python train.py --n_layer=13 --d_model=384 --n_head=6 --n_kv_head=6 --head_dim=64 --d_mlp=1536 --vocab_size=13763 --activation="tanh_gelu" --norm="layernorm" --norm_place="pre" --norm_eps=1e-05 --positions="rope" --rope_base=10900.0 --rope_fraction=0.5 --qk_norm=true --attn_scale=0.125 --bias="none" --tie_embeddings=false --parallel_block=true --init="uniform" --init_std_qkv=0.0344 --init_std_o=0.00674 --init_std_up=0.0344 --init_std_down=0.00337 --optimizer="adamw" --lr=0.00168 --beta1=0.9 --beta2=0.95 --weight_decay=0.13 --lr_head=0.00996 --warmup_steps=450 --schedule="wsd" --decay_fraction=0.621 --decay_shape="sqrt" --final_lr_fraction=0.0 --batch_tokens=131072 --seq_len=384 --doc_mask=true --train_tokens=618300000 --steps=4718 --dataset="wikipedia_en"
Each number is 500 + 40 x the weight over the matrix's rms, rounded and kept within 0 to 999. Layers, rows and columns count from 0. Numbers have three digits each.

# k: layer 3 attention key, 384x384, rms 0.0681, rows 377-383, columns 288-383
# q: layer 3 attention query, 384x384, rms 0.0724, rows 378-383, columns 288-383
# v: layer 3 attention value, 384x384, rms 0.0475, rows 320-382, columns 288-383
# o: layer 3 attention output (transposed), 384x384, rms 0.0454, rows 320-381, columns 288-383
k377:477520567507467508497461489495478497500439539493545503531475500486492531485565534434588444527490497508522463530415469534521500498482459489501476488417421536484497487521502481490516507550475484511537578521473504497487461515466550530544502487487490476527502505483463464495545483493518521512
q378:494488535530552475529453470583543494519501509404495538509473438532475549468475548474483531516476571542489453522469471483504524532511503442464495563514554448558540528440525471483522465484470516502484482563476531474531539523479457482561488544393523460538452482543460449429519481520470516500
k378:492517508545501444452568499514550554516479465516535559516504529489483538527543468468462454575452492488495502494493461504533445509497415528459514498470469475535446473503507499551476507512535460470484471436489520441494549490524462477485457521498440478495528479519551499514579564495495551463
q379:488577475575485530520452431569473577507511521524516494505500520521496430468476477470503422514475508452476521472537470477463441520561494514523528538522552509439543464464469547528499560439525447521524475510511489481542446460548517507507548414512473532546529522513487548454463538460562480529
k379:437457532461556501458452490517459472492492507513551464507510445509472456507504440486530540535467528516499528523511537462558540471521539561487462461487514449499499528480471494528526543486519512563468438497512525445533526489512455530530452551504498448544523505529500485508539507495510498462
q380:507471471506442471528468534482452447498538510501525479437550513520518439443535476497496419512472446478510552493544453534494479425468499531547507458517486589456456450562557552524531470451550474548444547513507471545477495474490527573444607465542514536490493505522534539482564467444533538493
k380:547498472518476520521462486492444479504521517521459466474493518503467430486484516544458555454463503447422542503530503429505508521531567465565522537563516499446517480496521496495518450488514538467420416502472464524506444517520500529460536549501506506496507569499452462471430461517535475496
q381:514487525573513479452481462504528517486482530494459535497497505466541514547450482535509509511478514522481524541474478452492456543478490445516480489533449438490521537506483456470480506566462538492506482512501467535492547518503526515483510521504538505531492496558532453486504539558489534525
k381:426542484431505474452516504476556465556471479535472458526472535542475532529489509448505397469587491531563428450494504577499472554504474540446460509432463471456491492569495435470438501601521500520570530439482550476521513457469536462573525427480450449514454490531438531536508530462483553496
q382:483425542471473547553501542502483526475454495447499586531519527481494509562522497479520578469524512552492435521448538491559499559419508477453465529423514446547503573519465493538518455497462560490539506557503458475486424583511524503528370504425460527528488504450472496518505511473521475499
k382:509529514495556504475516545541544509508537543516511544487471471479514563494527549482459471485453506451487499482463462563499482490500451466477477444461517489533473454486495515572470611523480504450566523448481513474531497484541454516503492496528515530509486435553558486467498533513465530456
q383:541474538483501469503450528475486536486493431457534574521490571489495431541483485512486509557494436558477493482515509464514525574511522495469506515507456551489503543507423472447559498503493460480512526445484508520472488523563467551444476518467479543538501502481486564571484491474527471499
k383:478549512492514473479492443505482435516453577554490466520523482466473529491544481484485520467497506500487510520491489498446535452486486477500508504462513505545592520502511462527478541525487496523457494496561475570526552510480458497499515487521556455495480510518408416494499499538481538506
v320:532537479530494464462459505504543501513433450502484511512480498551568495562497478462483502526454492555525533467492493513440427488527511567538471523458546517500505477533454530495489509551479514495528523559508555524506461510469468472477483524481537504489562517495469551555454525476462525472
o320:484491497456508494517544510543496556528522471517540529597484565458512516471459501542449559554511497407517452527521495398516502434504494500525556563469494472501486466491498461514462457526487546492531517463479451495468513539586497414499487494493492461535530551500481515422579482460564505501
v321:539493538519518488466555526518517451564558547473559466511517461542521543472481532528453479486503537559486499492479531554533494510527499514493444504484481499519457501467514476548529465491478485482490501476478560473524561523487491474482501536501519503509484531484495529510506481518500519524
o321:533507538503509528489451456486505565502492532514441519503460553513445511519498505474558507523510449428496516516426448511486457542465526494518532461486460500461531534500492494483519510506509472506567497478511497496489482446500522484485526489514501489498497494464496529472503472472496550514
v322:464505563445529495489501458508500484544411558510531528488395472515534553516510523455513475515431493536532529470493490581566620504496478511521498484450535498453524473429438486517443451494509545521514554476562527470486500539450510501493518494461548520485472419478507496488514525496443469465
o322:497531515470546472482516470497492521462496477496466454505538489514480488496504529459549468473498531519563486545521492469467455562522557501519472514559536451555520510517505495492546527415533437514430515520476462504513464519475430486529502533450535552528445499530579482513459487488499501511
v323:499522476560525500460458489511516541423507483444467559458547468452508478555504568471477471486502462518506549486534543502494513440470459570535482512486508477591428494480525486527543522544508465508504544474535469463491503457468508506481559495579512491467523529495438402468429443458495475497
o323:464462437499468441550493493430489410598488444537505525474462526509536455547511561496436501442526539520522467515549543498510523489562495463518471602545509507525452424513497512473460424578510516457515505521508508545517433562545491478468494546510436527542450450571461529485475576504521586496
v324:511505498479506594541447497523464548498541453490502483510482530480493469526470486535511502482491519527481433483480527478498471481539548473524557540463523500547486480576529549463481460526493559459475504559476458473531466469466447414478475472481538472493519556482450589548496470508507498511
o324:536467528508512518486516532432493513429485478454475512563440533541459439481481507499524468468458519532482500481535524466488493546414588520491533457484456518470518555485514496487471518436502470509500544508539542497430499510493459489474557532517513465481520474529542515525529476469492439482
v325:486461547510488465486489469559501490523493530495500474530454485491498537499477455483501487494488496539525541485509492488536524480524542521531526567491531504530530465486469509475484551454516484442465466525532480546488463471476430467517551475532492470533506520504541491451496492429443482521
o325:516513509417570432447514508590493467389510515527456533496484494492466478557445509525503523540516471466499518531448527486428553468506548509459504537505540525443499480473564495512530509457401554464491517499491526503495557588468526481518460523493599580519508512504463459495505439560523520540
v326:527568512545481529536529498475473510498489463488514452497540537498464470492448466482478471502504496466497464486483546485470454510528540487528490552539484507470547496484512492441514518477488542460524470548590444531463423478508438445511482522499526519562550530462523528496392550496504500516
o326:511494472488517499490521490552530513491522465516557497522550550513527522512496448462520448504485520529544538526494498484475536515452490505486465524540485508491476528456476569470438546489550471528498534544525528488500519532495535473493511458549474500510555483510492496490572517498535512474
v327:511501450510529492514562477512515447503460494508541541480509493530481474526460491449438481565554531555485532519453554539460471483488490516511512496490480530532559455510507451488461501513467482503526533500455492534485466502461515475516512515485482499573530523488544469491552472543525528439
o327:545529515544492516478451508417478463530493490525477477514510484470488507502531482494564464510492514568502452526548467535529471497474465516486495489474498513513482576520471500497535494391565453499536520469524519486514489511519505465509515464489456458437495476521516512521502555537467575484
v328:522538514479451472493546475530502496590608517488493470487463536506513551467495520509451527512518470525571577510415433528509501542467461478459415472503540521510484473474549525510495498551475499547491479508498550480527499500518477571475513484491442508434442523505483500448578500432452518547
o328:510476504481551452446471476604519542498455549471412528532497471465521414514450519550532415559527480420482559525454530540432500506522534495476512478454536532405544447475558483515494517567429518506501510521516464530560515500469535544496517502534585535535524510545536469475427425525498500491
v329:518535555508513535596518469490442564482542482489392476509388549574491468466512502503511554457560476439495491466528538504484502503426483428504470520524462489543556496478542536455530529507432445477476484500439505552531494476562503450535437484532469533471508459472500522513466514468489511452
o329:480503505493537508498519489561520545491451512480557579520514533501540503499494570546487485546528516462500488543510507478508529475524531510546511466452521452446451496476493521542490509519501542539491498460498455449513568510473479500490481461484561490469496495491461472508510455479505451517
v330:506517497503442529472470534519496561492470480464503480490474519490517482508489523514439555531558504486448490475522532504478446509511472479461509478541508516446501488510485511443463437487458488481496508504492459495484482480515556455484472529438537477498507478521548481441511499502505503503
o330:558480493495502512499498492482503474514520489448520496473567534481462524467550439475508518465511543500522494449502504511544514496474492565493434482505489549490495531466488484455496533471612519531519478561588518478480503487476568538518481453494398459489528483537521485535489500462484476479
v331:498533515464521573534534499473451503490517516526492527531502484473519496492465457500509544520505548512511446494496463509526495513481485475487508545473464531539458484488553476465478490446523497489463518528498566544455503487525512519459474490473537547463523480523492526510579472545478506528
o331:453476514499465497565517417538442565471435583501512514481476560523488512482494519505501498528505521444446539489481505487540471543485497492547507491526498515475501451501483520501461468615517481493570508501484488465519534475507505499513504474528474525494510525434484462504481471451501447454
v332:522486510463504489436511516508479512534458510418509498465474513508559526532520501494540455528512558531565495442495474513478541510484461607507523472505541469562501455525509572520515452574500527479533504511500558449526497558491503566468547436477520551495516506469493518513570491478493523477
o332:521486508530463513504526435466500498501469469523495490543502511456484530470443524561500435513489464464498519520481471497455523518465525458480507523495535466493491495498461496459534492501488524479492516464528500521462476545556508435512557539523521452484558548520542509461549477490528498482
v333:504446431523564479498493490463522506440500517479445441501493492446513526462550513483497464453421518522471482550460439522538525500503461500512496523540476522468456535509471506527438477555490507494538498466519498458497484481571550546494515433506442532556462475534445479519579472502487523445
o333:472489530568439481436449508461531484522524496486508504488530435530494446532500476542514500444534492540487497514507525499418538578527507494470429544500552471513554547496578465519520520314465468549476510495532436503507460517483444519529528578471568507500426470547556513511480543503493603497
v334:479526501525544520549554508548525518480446550485522454485453479536533519474530476425530489469480558467493518492516432483487450501532494471542569545463511489547500574476476509487504489474526514427561496498506519510567480467513451447556490474507453540513499552510530490508439465446525480504
o334:530504518497476457406459505552522472431515510507468522489550491519498445526479492558546423493540512474467498538435506531385569489547504514464499524522542565420551607445617501450494533290448555553507537539597458523499526519463530512503541499510580538544523477568507446456562434524501621540
v335:495424503491528493502496500481522447504474476476534551467509492501538484488545439490496457469446513475491477477500458519480513487557504511443493516527510536546515564428494520505521511556553488460494494520490454497510505532453462491534430522542516491532514524481537417483524511509558467449
o335:531563458510512539511511456462517524486472461556461541509535560501503554487479500492503516493508490456459498522458483517501482502448462551536512464501495451510487533545481479493535499487549488531468481437564475519558445491468520537512555445491507471510500422501431501470518484492478509536
v336:504500486577525501482509499513511544542519482477498533511534523533527478497539489470530560444456507488442518476513554522512408545529480491530522464450485521492517557516497547520531455488474504512510480566500462502494412514505446466500470515503537525463508486471524538526502543500473483419
o336:532543518513512520533522502526551552437527515528488522564486565453509494487472494545484470515480499530525512561491436476463522448463514533488574504496571479471532495501498486521504516472487462491542503403459511512552574455497461437500482479516492513503541524475444487482549492492506478505
v337:518490519531446489491482486495448459483488523502464466527491480442509514552515528534491511529515436496524540480487496454506437552481545491494550492499457454539461539526452497524488457458561508531488506564492479470473503485544542530495457503479502518508521518532526536551534510499504490520
o337:493548503479485449517494469455504516522497451498550505493564484487478490477496479534487548468496472495492487510537481458530513513519493520525506497460491482491513458483489479441491477549479534498514498450540485539464476471517486487505553578449529489509473481494493518442484493463435463491
v338:557521509527444583528480505526487504526513486512432536513489490510450565491519479524527500523432470620491446514507476474534555562491510486467547490508457506418516517513522519478523541523552514506497503509506465574433510496517476537498518461516519507482522498516521500496526488545542496505
o338:475486518503547462503450542578493485453531527464502505458524478528505503516505536481466538478558539478468559458474544541505494514537502483524470484492462473547490486457499487476472469510450516518491494469500509501481506519476521466484487538506468511515489506548517503479484497485495504516
v339:558432540494456485489490511450504547515507465583546528543472495520540450536536483494492417504445501544591472476480538528491548481523507452469528493467461516513483570445523535498436580495497507490460540521457488453515504514443494492477466495474483560550521499477593560567540535527456490506
o339:517525493493490550546517452442486529503460521522532484588436537503483504427525492498519558548489491487494449524550448455547448512454487508526542486490489489593466501546459544550502487458512494437485517429467513503472481517520459465488496503474441444447501511396480512451542534500489459478
v340:454515520474509494448552478502450541493494547493558508493479536468482486584482510515515504516468531478455459537501481504584487537521550458466504467512482520476552507505500497521494488499480530445493523498491468484481473482487500478535500520514529493486524416486509443530504498553517528449
o340:501513487504483555599516508423507471554503506482494483560509529499487607496570515425475520496467553567522489497559459455547455528446495492554464476466409477567458506533448490523531538552587463505474500468465488513475484463516492495472524468489442459449495515448503577519482576468446453485
v341:506425504481511573504494485488412413447418476511471518501430550499515485552489525472497519485527524528532530508486457512517620469474517458501468555497498500545523491475490459483537487487467525451469469465494448484502518472551444478538518453450485453538458459501534551526455474450453491465
o341:531534544467588454480514520477549458506476510534475499521560486533529448503480495502503427499502531519541525477546511542474497497503527442479449507528433445534476501475446503488462533584483502466527522477459461484496477533461527509513488537489520553479489490530439481493486471552481487519
v342:524527501550477431446505530465563481503520425530436494509496532468483519486538478471556495495428467516499493451537497471432445434503537508473477485451472530560490512500544463472473489530516501561531521478485437413475527492543462480470494514502529483537476517503495543541522508533449519491
o342:520493510544478524497475477433510496582500488531551495593518460450526495475498447501526554488516471567507465553580477500526457518495508499447462520513517477562537527523451493508479471473498438443531482421490489540473465532489474533519478531505473477466513480468506526475524550541475503496
v343:537540427432562523488498438532546454509505457520453533498479483500503492539445492474531422479506495536490486480469587494454506469472499539505524511432582506510512510531509466439511446531565532509499513503536527495525536498456474507539520477544459455567468431496470531527530492461428508562
o343:509444502548463502464453556561494504511517468500451467494501518530485480557558508454560481537524552545542443494500539517504453523549482429491474499535468534487467533486507518471523499408495499481510495555465456537479550515498498533448517520506521538434515477467543510559456496541488584472
v344:526484484497482502498471512496502462507502517525468535513476495424481461500474573536488475527481500521516504482504544503497500524517507512534480529556466501463531453529464540457520475492527435455515511482487495496462548479526497484456475448484492563468437480496509494508524526513500537554
o344:508488507509514501503534521522479530481486514513491499504487522502493462506524444435524504503514477457508489460499503497498525589552504464486519494482509515519452479499479461484438488513481502515467495495502551537528522527512524503510530482503461502508484507507511490503487468504513512462
v345:482471466532506438461494489542589463557480582496504600493534422473509462466455520522536494541485485514571555500424500552508485517509437603494459482512497504553488447521507477567483492556509517524519504530536486523516490566479559550487519474525468468451491492454447372505566454540500490437
o345:464537465510430516547498503438433508569571489504478421444508542483510525548463605470519542498499492481498539566477480463550427511579471441550459519496490548493466411543441503443585437557504395504513480520490535545500498535545482515485530529483464489512487487499549548509382559434510588520
v346:470480531515456466518495495522541501530542480461572540528436471483523504489507533494463512517543468443521483478508501511548568514457502495479479527373548509529525505438500511443496464528535455483508492499475540527471529472447480522477544546433494467471487507520522517519545503504462510508
o346:487502445494494476518545487514468502529437538536432523532489542526505540523479505458571449494466507457472508480511551527509437525503466495488501462554497479508493462524481500506529496567504503474451476520513459520528467501524500494495545501553493491536509509489507483475465456477483446495
v347:531509515489537490484498530483499425444475502483506515523537482494537502453502513463545492457528480484490578488531482524506481498525507578488521529486511530484501493486461498542533482451543523530492473540490552464513514487553472442477459542404487522506522533537533514536533490463480495489
o347:499468561460476504443490490472515469507524427477519488495484456477438544527496484538495546515434477520528468529522517468452566493506497476519534525493478488507540481547525411454500548390486527512482536482474456474440510488499479477487522574476534479524473544444513555490481491507450547471
v348:509514479499561568542542496469503486544463510553543558474446520520529558432441489464415400530548525509526522560511523485521464435494476456468483495501480488475504529465478524456540537502481514513504544476455543469531557542507503553510418516538511473524476505492515520495540510473501481523
o348:505499509525489507525482463547499487453477523496465533520518483506532493523546527546480484498513511500445486442491496547555480489476481533494558475477492518496510510496512465522489492533510518454555482465542522467470478504538515481526518500533465501476493483510485505503525494498499564501
v349:480539500516488543525498556489517517481433504539512459530433494445453553481562504515504529559542464502419479535526543472502474506533477497527585506541484540489498502522548538458474440465480549453527521496510563465463494510508573394483523455463533517525504551475483550492457520517549458466
o349:531493501592461474468512482527488470458444490496489498555538456530487456502509463491481450470462563546506496492521551518474536548522501489470526470514507521483528590509479498468522538413525507532520542559510501450489518501443515575530515509574491454473541501567541480556566521499527547511
v350:466460505544486483417480471535485428508512481522515488469532518505505440485497554496462563600559458500471524476472451561444461504551569559532463483512519513530492484471481526462524561433563469515436478510528474462480527517438558589458513484513476436480472562505522544505524523472533495466
o350:528506475461548540551500470449467513521465531490512490459451502501502485466502487570477511526476399453522509483489458477580481468425476481509522489465481485532457419524426494530524470664431490469489509479483559468497468567590533499502459484490472442460540503464422462468459521520466374516
v351:512528496490438473512496492496470408537600563524503508488548463478488557523487517488538493491566464524555529467466475517496479478504484487446459503479495550535533485480513520517514500517518467539482501499521499482538522555514524548484489472496520491455505561512524520521557523575500474527
o351:520493464541496484537465480443508535539476475533485548483506523519503462552485474485458525507513514464511491488501511513529467476481483489503484449457497501507507498481412507520520487635501534437546465482524491514568498531502509468491519504489450505576506522497448512448440506519477504497
v352:521502503485522492460490513485506473475533452493464473529497531437511481492524465503514560493493419464509463476480536476538481508490553494514484489526460474530477496517539507494427434526457514519478474467530515465520478511467562511492448518455535466482520514471528537493513498513483551535
o352:510551536529519538540536442378484536592483487495531470484498538492496547471513517444512502501459463551518475509555468475565444559431520494520499454485480457566500480521420502514503531577573428490503518432484479493498460499500450503491488531466442461450467487419491558518483556476439421434
v353:520487465471514457519522485519517465464494454473501501485532462448531509475502494517532491481476556506542464489474518532485545536514526518495518534385558503548509484454502526505485441484469542469537521552509511482496487476469489479501545499544491516502469466516537490555541515497525493544
o353:455487475513458538566508475485439534514491504519510480579435496528486506528498485462510479518431545564478478550543565432503502532469483433497494509551474486494539501536525507504546573484499535525406540507559473521462499529513463509513485506504492538491489488504491491496495492501454461469
v354:537478521517510383476502549511548491516486514487471490459502474547548497515499446468474480504485544533486475522500547469523455482485449535476443512473495542489461492482509551501469541548489485466443493483507527459532576512496466515490471515519494570464476500470463517491621448515440493519
o354:547558545535475523460511469541490523479480540501473542489497503511410519502484523537553472468519471396460476475478465486447523529447544512467550477509542473465530535491512451492552477423408500490469492504512554519466518498543548451525525477509518450498554523532530568474485486492518537461
v355:535487434541459403516476451520533514497486483476501478472524485409480467508535468524531504548454488516552499497534483522511483529485526539460491452448562525507514539485547563470494499470516528524484550492522524529453473510537507488470529564455455440510536527516439449523503471522436486595
o355:539529485513506513508538551475469444586504515471481508583522518472498566532508497443504525505445547592554509525597530459542424479481516474462452492512356519542504489498404435492536511574538478510476450512471468546512525446492484565458485539488466485464553500553501564532444503532456479478
v356:511487458483482471483532497536501521493538469531550478526535505449459459529518487503514534499500493476468487511475522440450477434517508544519533508550493478548513473499502508469482502499468473485466541487475505569546474457510508495474469529555504426538497542536427524469503523444503488544
o356:517493469487459530472477500423497451488528515454523498452488486508508527532484471502494524467504534513492522478534497488505509485500548497483477524476435571478527512471546516545498470476505522504473462553530502520488515525437511526507509552491523541476510465499494458517475506531524528513
v357:507536529483492467477515529469520566562525513540479462466493509493509485522536479573510445571505493473484491454505541472490496468580490460503497452517443476458495483476468506518469471485528525469502492529434509506508492490527489484501527526491482504513474435493513573546465519540507527481
o357:492473465537461552515528517477478534517485465454532487532463525521502547482546506472501523484477505492476443497505513463540500540498498536540513476503515508501472500546476546464469545517583454549533508520544520510502478435515479510466512460517473454451521537489559519534507541413494416473
v358:441454492502507489536540500468521534477517501498529546486563521503522477537518485563415475508541484534501487531467525528575532479496475444504521479484459503442559458494463493505529512509482508478491484494503547506461458522489511539461526524502471536451456455525553473520568512494448516501
o358:469482486550481532545519505492471524552452528457516460494450509496465477465576504486502547515479513513516485455505508483580444502483417513532490491504449473503449458540513519508505483552579504526525497502448532495500505461494466526514537477472461484453463483446522509538466531453506414477
v359:525514517472496553527520533476518567450477443469542534482600556497506509540491506500445467508527471455475516530542525475508465499515517446490493442493463479508489488485527460473528462501512462523521482458498445483470503534514528505464462523463525439505542463453500467529472539518573493537
o359:481498481509474520591558480437480508549475494481548480525483522460519580441573510449451545502457542543491449487521509488613459497490467534592540474485416483547438498534446552532473471645609483473507500521424512468520474428540445480484515460498434476464481519441520534517526564438514450456
v360:506506448561425480477516514476509543483514504492507488504533542513501502493524452486471489534456489481512483483484500522488494502516517506459455518497510542462487498485468550472548475486563521489506477473578507545513438481470520568488456498532530568539533487531515507485539512513525455494
o360:536510507457536475499502514463493487511491491522502546459527485482496529525445482533486542462493460507511507499507450499509522513496533534539558531500480495493491518470514440520463487545460465498514525474501554587502540535483495461523467540485505473503475503451424528478493452481483531500
v361:494471520433430480493508497491514498553444516584505536523464474620464493456551548490512434483537501481485499504478540510509493462468523531483513472499510503529434518517552526524510541533566520477506489454451490532449523496512516541475476523426542546440452514543448542455526475435414456554
o361:556545532491535488515509617461445537445494517561521538416492484480513520486465539512493549429509463443491493476530445465540471473507615500486548470474505439541541506462451499483495529546386491413570499438462487575515520444480557415463490571543515474509558510486446466500474455523488555523
v362:444480450514488464496461504476496549442557450497458410500419502443531478515583524494431545460537534523436516466511522540481472523527533494486562512505516481545491500472487547491532493466504517495540462479512518503515538468419559459488580502525545523541473459536541599580481513481546525513
o362:526481491444505516499526539569445546494502509499507487562461537494462453437515423437548538529494470520517451546473510488497468508507533531501517496497556552474550551550514505522458545410541484497526557535518514563482440538534427518520428443485496546504531504475470460434542455526499458482
v363:509496459466539579483483493470445550416497518554443505495501519488461511523496509448549488481555432535543526539488575438470460591539504508526505498537553487476455574470535495489506539480480490526487526545523472551490430510581510481461494516544464452485532490547427481477471512520463488461
o363:507515535490493516522473508455459416474550490467572463396477493466480543511518521478439530497471576518502409474617493495555530446457518498514533504459406510572490533473476546498548506396553588462421461493508503431447544493502440459473481537405471509456483502489501499488553576516496525525
v364:434532523541480612540493540472425493474517491512529438527536530545510494496541479530501534439529481473529490513540501454479438576482550468489534527529511497520494534471492498509536477432460475511447453500527494516448484536501424467486439495492487496487516548520555487531396533483526498494
o364:487455472411521497527535504504521510498481431545586542530471493473516502508470480535519535527464497514530523456492526466507564458532488511535506530494499529496473486521477515459458537480489548488533527457469446467469489509517564501510506548434501506557491482429443514496563463461470486576
v365:512492445457554447487527475507572473535497503493532520455537470503546511543514463484504471532489511548531458456477447532537447495482524526514510492453524517574504517543497475504508505533536538508481538537523465524565528508446486514510542530540470536479473473512568507486534473516429466531
o365:474504491536440519516459499426468452508511473536481500487500483553492494502522495511468495478522481526442461538537520515521486473497442495463502502554472502497485523495520506537498479487471537496483508548519502504517470488525466508505504501498492504502464537503478510476463561558503508472
v366:494475469501457437430462532497471513548437541531511488537518504502464513487505465498481449556479496516488525522541501492513534544484506520449466464421529476450465488489506529461474495476486540485465498458502493522461499536511503523464515559461475478460504462479489514489546504521446495528
o366:515517488507510541560521546457470473563500473492478530545453527516514549506527538466477538490442524536525467451542506459584476486431532489485500491479419470575484431497401464543561467638518504467464437498435524524496520458527478500463502508507435493478483546473540561496458563533492417471
v367:528491504435535592513477478534488581493460449516508490503532557500537532482482447479467469456477510520494531535489485509456510562546511458479473521503475458559508511422471495434482501519419509530513501489466493528480531497506494501489461477465501499488563500501534533548472500520515509479
o367:525494543491437487471542500537505473458505549506465547527501500522523467503525499507535492508524520483476484470471522528514494543507470508497516462535471514480468562517539527443519502426565493509489498482528520489489514465510517513571549436458560461504514443473578505419570503470534509527
v368:490500443456537528536526463493489511497438487541545569453497532525538501472486522509547470521560487473471540526504429529499499483584463518489459433522427457459439487525453491535479547536540568515519449519480541504529457508433516547549519488471494505469459492525495413492492526461507544482
o368:509515520494455480526464500484500488483507564507505422480523473469551498471548523521476486462505521497459453552473450537495515488499467515508503532524499505513502547490543536493498497460541447548523521478509490536561489431515523533484474432535496488504481456496510468455500540510520529505
v369:461561520466483528476450457502464466434424458483499518483528513525479462467454473544470521534485466480498497508480458484482451522485531494462486453553480529475486468590474483543521492591481455490522471523562472488508485484519530509505552510489530528504475515511510484522454460510511546547
o369:550518496473492474530520599522522464530554485484477468507533507495527486550448461482496541472564453540537535502533492530507493447471493532461506500458500495488529504490504490522420516526462431500502499488500493502528479514542512511484467488505474486483544486574466506484545503488544497491
v370:478550526513537541475434490476489519470517460517503491497469521495509464508520433511477519456502524520497498508530492520460513499534524491482564525442536497448537478430520540447473455510562531539481418542477463544504478459518500467471460523523500496506544436483548526514454465511512485466
o370:480494531522489480531561531522517465471548476488500487529497457455476527523470529499509483503516486494499491491508476503497475491519439497489476509490456519508484515575511501513494538473486553481491569498505537492468505563477495456520533497472473485479474551488507499480526491524523442510
v371:473477574474506484525527505527506597538544499491453493486508498499469463490494543530482435522505502536566459537445546546447452536535537519491460500462537520536511516476527486521527527469486472454419519476506537454468573550461594496524478545516467555460507527531467543541505516531456516488
o371:525456526483528507503511543500486549479497509527504521481431508487476526556485545513501573492511441433473511503479481411518524500513538516487542505475466422470474447445505524506511466521476501468572468449473540507400438561548451508472479543480559499464508536473494509460493485482531490508
v372:518500508464530510533493460513468564480465446485450461530478513512516460540508499495553508550516522474522514485540486489488501558516489492503551506492454449448467478543465537505524472499463435531511524471523522569451425496476533435470495513540471450526491447500564528548454515558541521536
o372:500515526487476517555555481445427450522468516496554490484440514467515523442498519490448495473485487508508439486509470478544498483476478526536521515531494494560492510492485547466416504610568509460526504481510566470528485479525456504490457458419448528469481532452456431423555539479524436450
v373:465476461467510537569492502479445493485516500452521492530514548524444492545499493504515487478556464414409470521523537538506467491479498459481554549524494475391488521498538521487480473498464499454495487485533485474463422457506478450512499474482467455533476460495457473549503521547585507494
o373:481506509514524533485555510489543540531472456456487482596495489496530496459543481500502490497439576598565504506530523474479504501467438495530482463467458483473496482483513534487481523550606509564475500552502493485550533494477469559529469523537537522520537495500470508591520481459515403472
v374:489542492521450529522531521481432563466511551566512495520445484498486503472468496567485479482490473455448498487525440545501466537469578492508515448564490479468463525509500547490554478456472472491519489500538531493511465476506465495502474492463495501482534567493496538477438530479554450534
o374:542476518464535498510495521449493472529509443462572482468543497492545445514500450540471536447507476551569518470506564475520521474515519525513521494523486510513505518500549498423440500530487464531466499511561454483434485505509555480498563589464512484558482448537465504517491467454453461494
v375:498500534516514440474482534511577479448515478500488488468481434440541501507519545476452461526474508544492494457478506527520413501543485578517495474491464536544494552504504548566471499515449473502537520497528509519468533505464483468457551527497501507517551501515474531531502501565442548491
o375:519532521500466513458466450515477513512525489462559479564513545461464460508517469489511577516509477444465503556437492473461519509520447499523519498436555514493493531453527470465478500377517526543479498512522481507494492496524442504521517499492548473549540509510501470456511503486538529468
v376:457563542445491496500509480500515520569508505440484441506533541519441478513536478479499512503547597488443516478515441513549482530505453446497544487557583446459552487526465502531562506455539453513491496494563494446452504457525505466447495523509504475547469489511548523496529486489478441551
o376:556477487465535480452495558631495473404507490476467558541470497490491496487475481504525421524492533456491558465450512527423525421484545535470496485493535563402511485466554478519506534527464568499445502574515524549538606469485558500488479462549558564528564522563506472502526408549506447521
v377:532534436483461449485471501504463432556544509546457538526501470497546488517467435456489513513475507540463514506547485514520526483474527530497481494523479545507534506494486506561485534466538499549479543470476468484494487471505521450522504417550546463531539467501474477512518505517475519455
o377:555496533459537507425443514563552483466557506477497478531501505507493484545486492545470559550521480510542514502486478494433542466526516505480480463446518471486530571503497436518494497384437502478489462407501471519499539533507479494500444563497512494517489522521467519529480499534482527557
v378:454533537493480587537454517524447529563481526563511463529489519498488454497497486526520537518572479545510506535535542517518522528483508504532481523490514512464496556471545500536535499418546511497463451528474472493439458491478537491515539495448542476504510517504448553455461484465519429553
o378:528510489465573474527517473561482526472473535522492561524453473477487494474447497456468569530471477476489456456503458494545514457446498527489553457438511496477499475498496523517474492657511554476534509510425524486553485501497479481520433534528497503483516528436407456502529460577453415535
v379:506540460523438495531570513493467535467480557527495522497505527517430562458456520518568423494540483489461476496515488512522556521527516491508460504525522515460491523516548474501463505476459584491500510469490508523480510480471490493549522412481538475483468494504410576510441549539486450500
o379:484567519493558532476444482471506525477509590509508468491465440592529498531524508478465508482441543540496530464536513478481481541474582492523545485514460515517539485457502512473534501496521434562473514489476501532503536502458502511473487563563529529525487499475511480538483508484467509489
v380:524449524498510433529517423458532448507486526494559597477523490480587541517462578433504432497430536491555576498475474521541552490546489614457481457455566471491488475466494520532506565566524511509518532515461474499528498529501498508503532462506544501563468552497439400503557490488430526549
o380:464524445520448526487450509401486494569487480526452488537504532481509538471484499484481521522489545434471478556450408506522514513523456467578431549472541524544525480481492519544560453510505462485478482485508526538522534507480480472484531505597471517509507457454540489483459542525529524493
v381:520468515516529500485429496482512485420574499455445491487449516505542497498521518428555551456504532540513488490484519452489489445514442499488517536509460521503522484494500449547484535499484502508487529446494507462523460476462596483467530451505425519476503422477487500493553466491462540507
o381:472474525463498489487537473556499533553453487521484516549501510458483429470456491503533453548505528453516499485486520515483492500512528490555465513516622490475517403462476491511465437502475525524548535495493464469482530569553490500586394506504555523489501535519442494456464450513498487456
v382:493504483507504476494493501519504503534536532509554549481498499447501490513508466469492515504446514464510423555541502458489485530514453476479532495575454478439517463454496479486497463553516554492515487455473481540533507516469514478486493539530563555487536458515487460532517515550494529455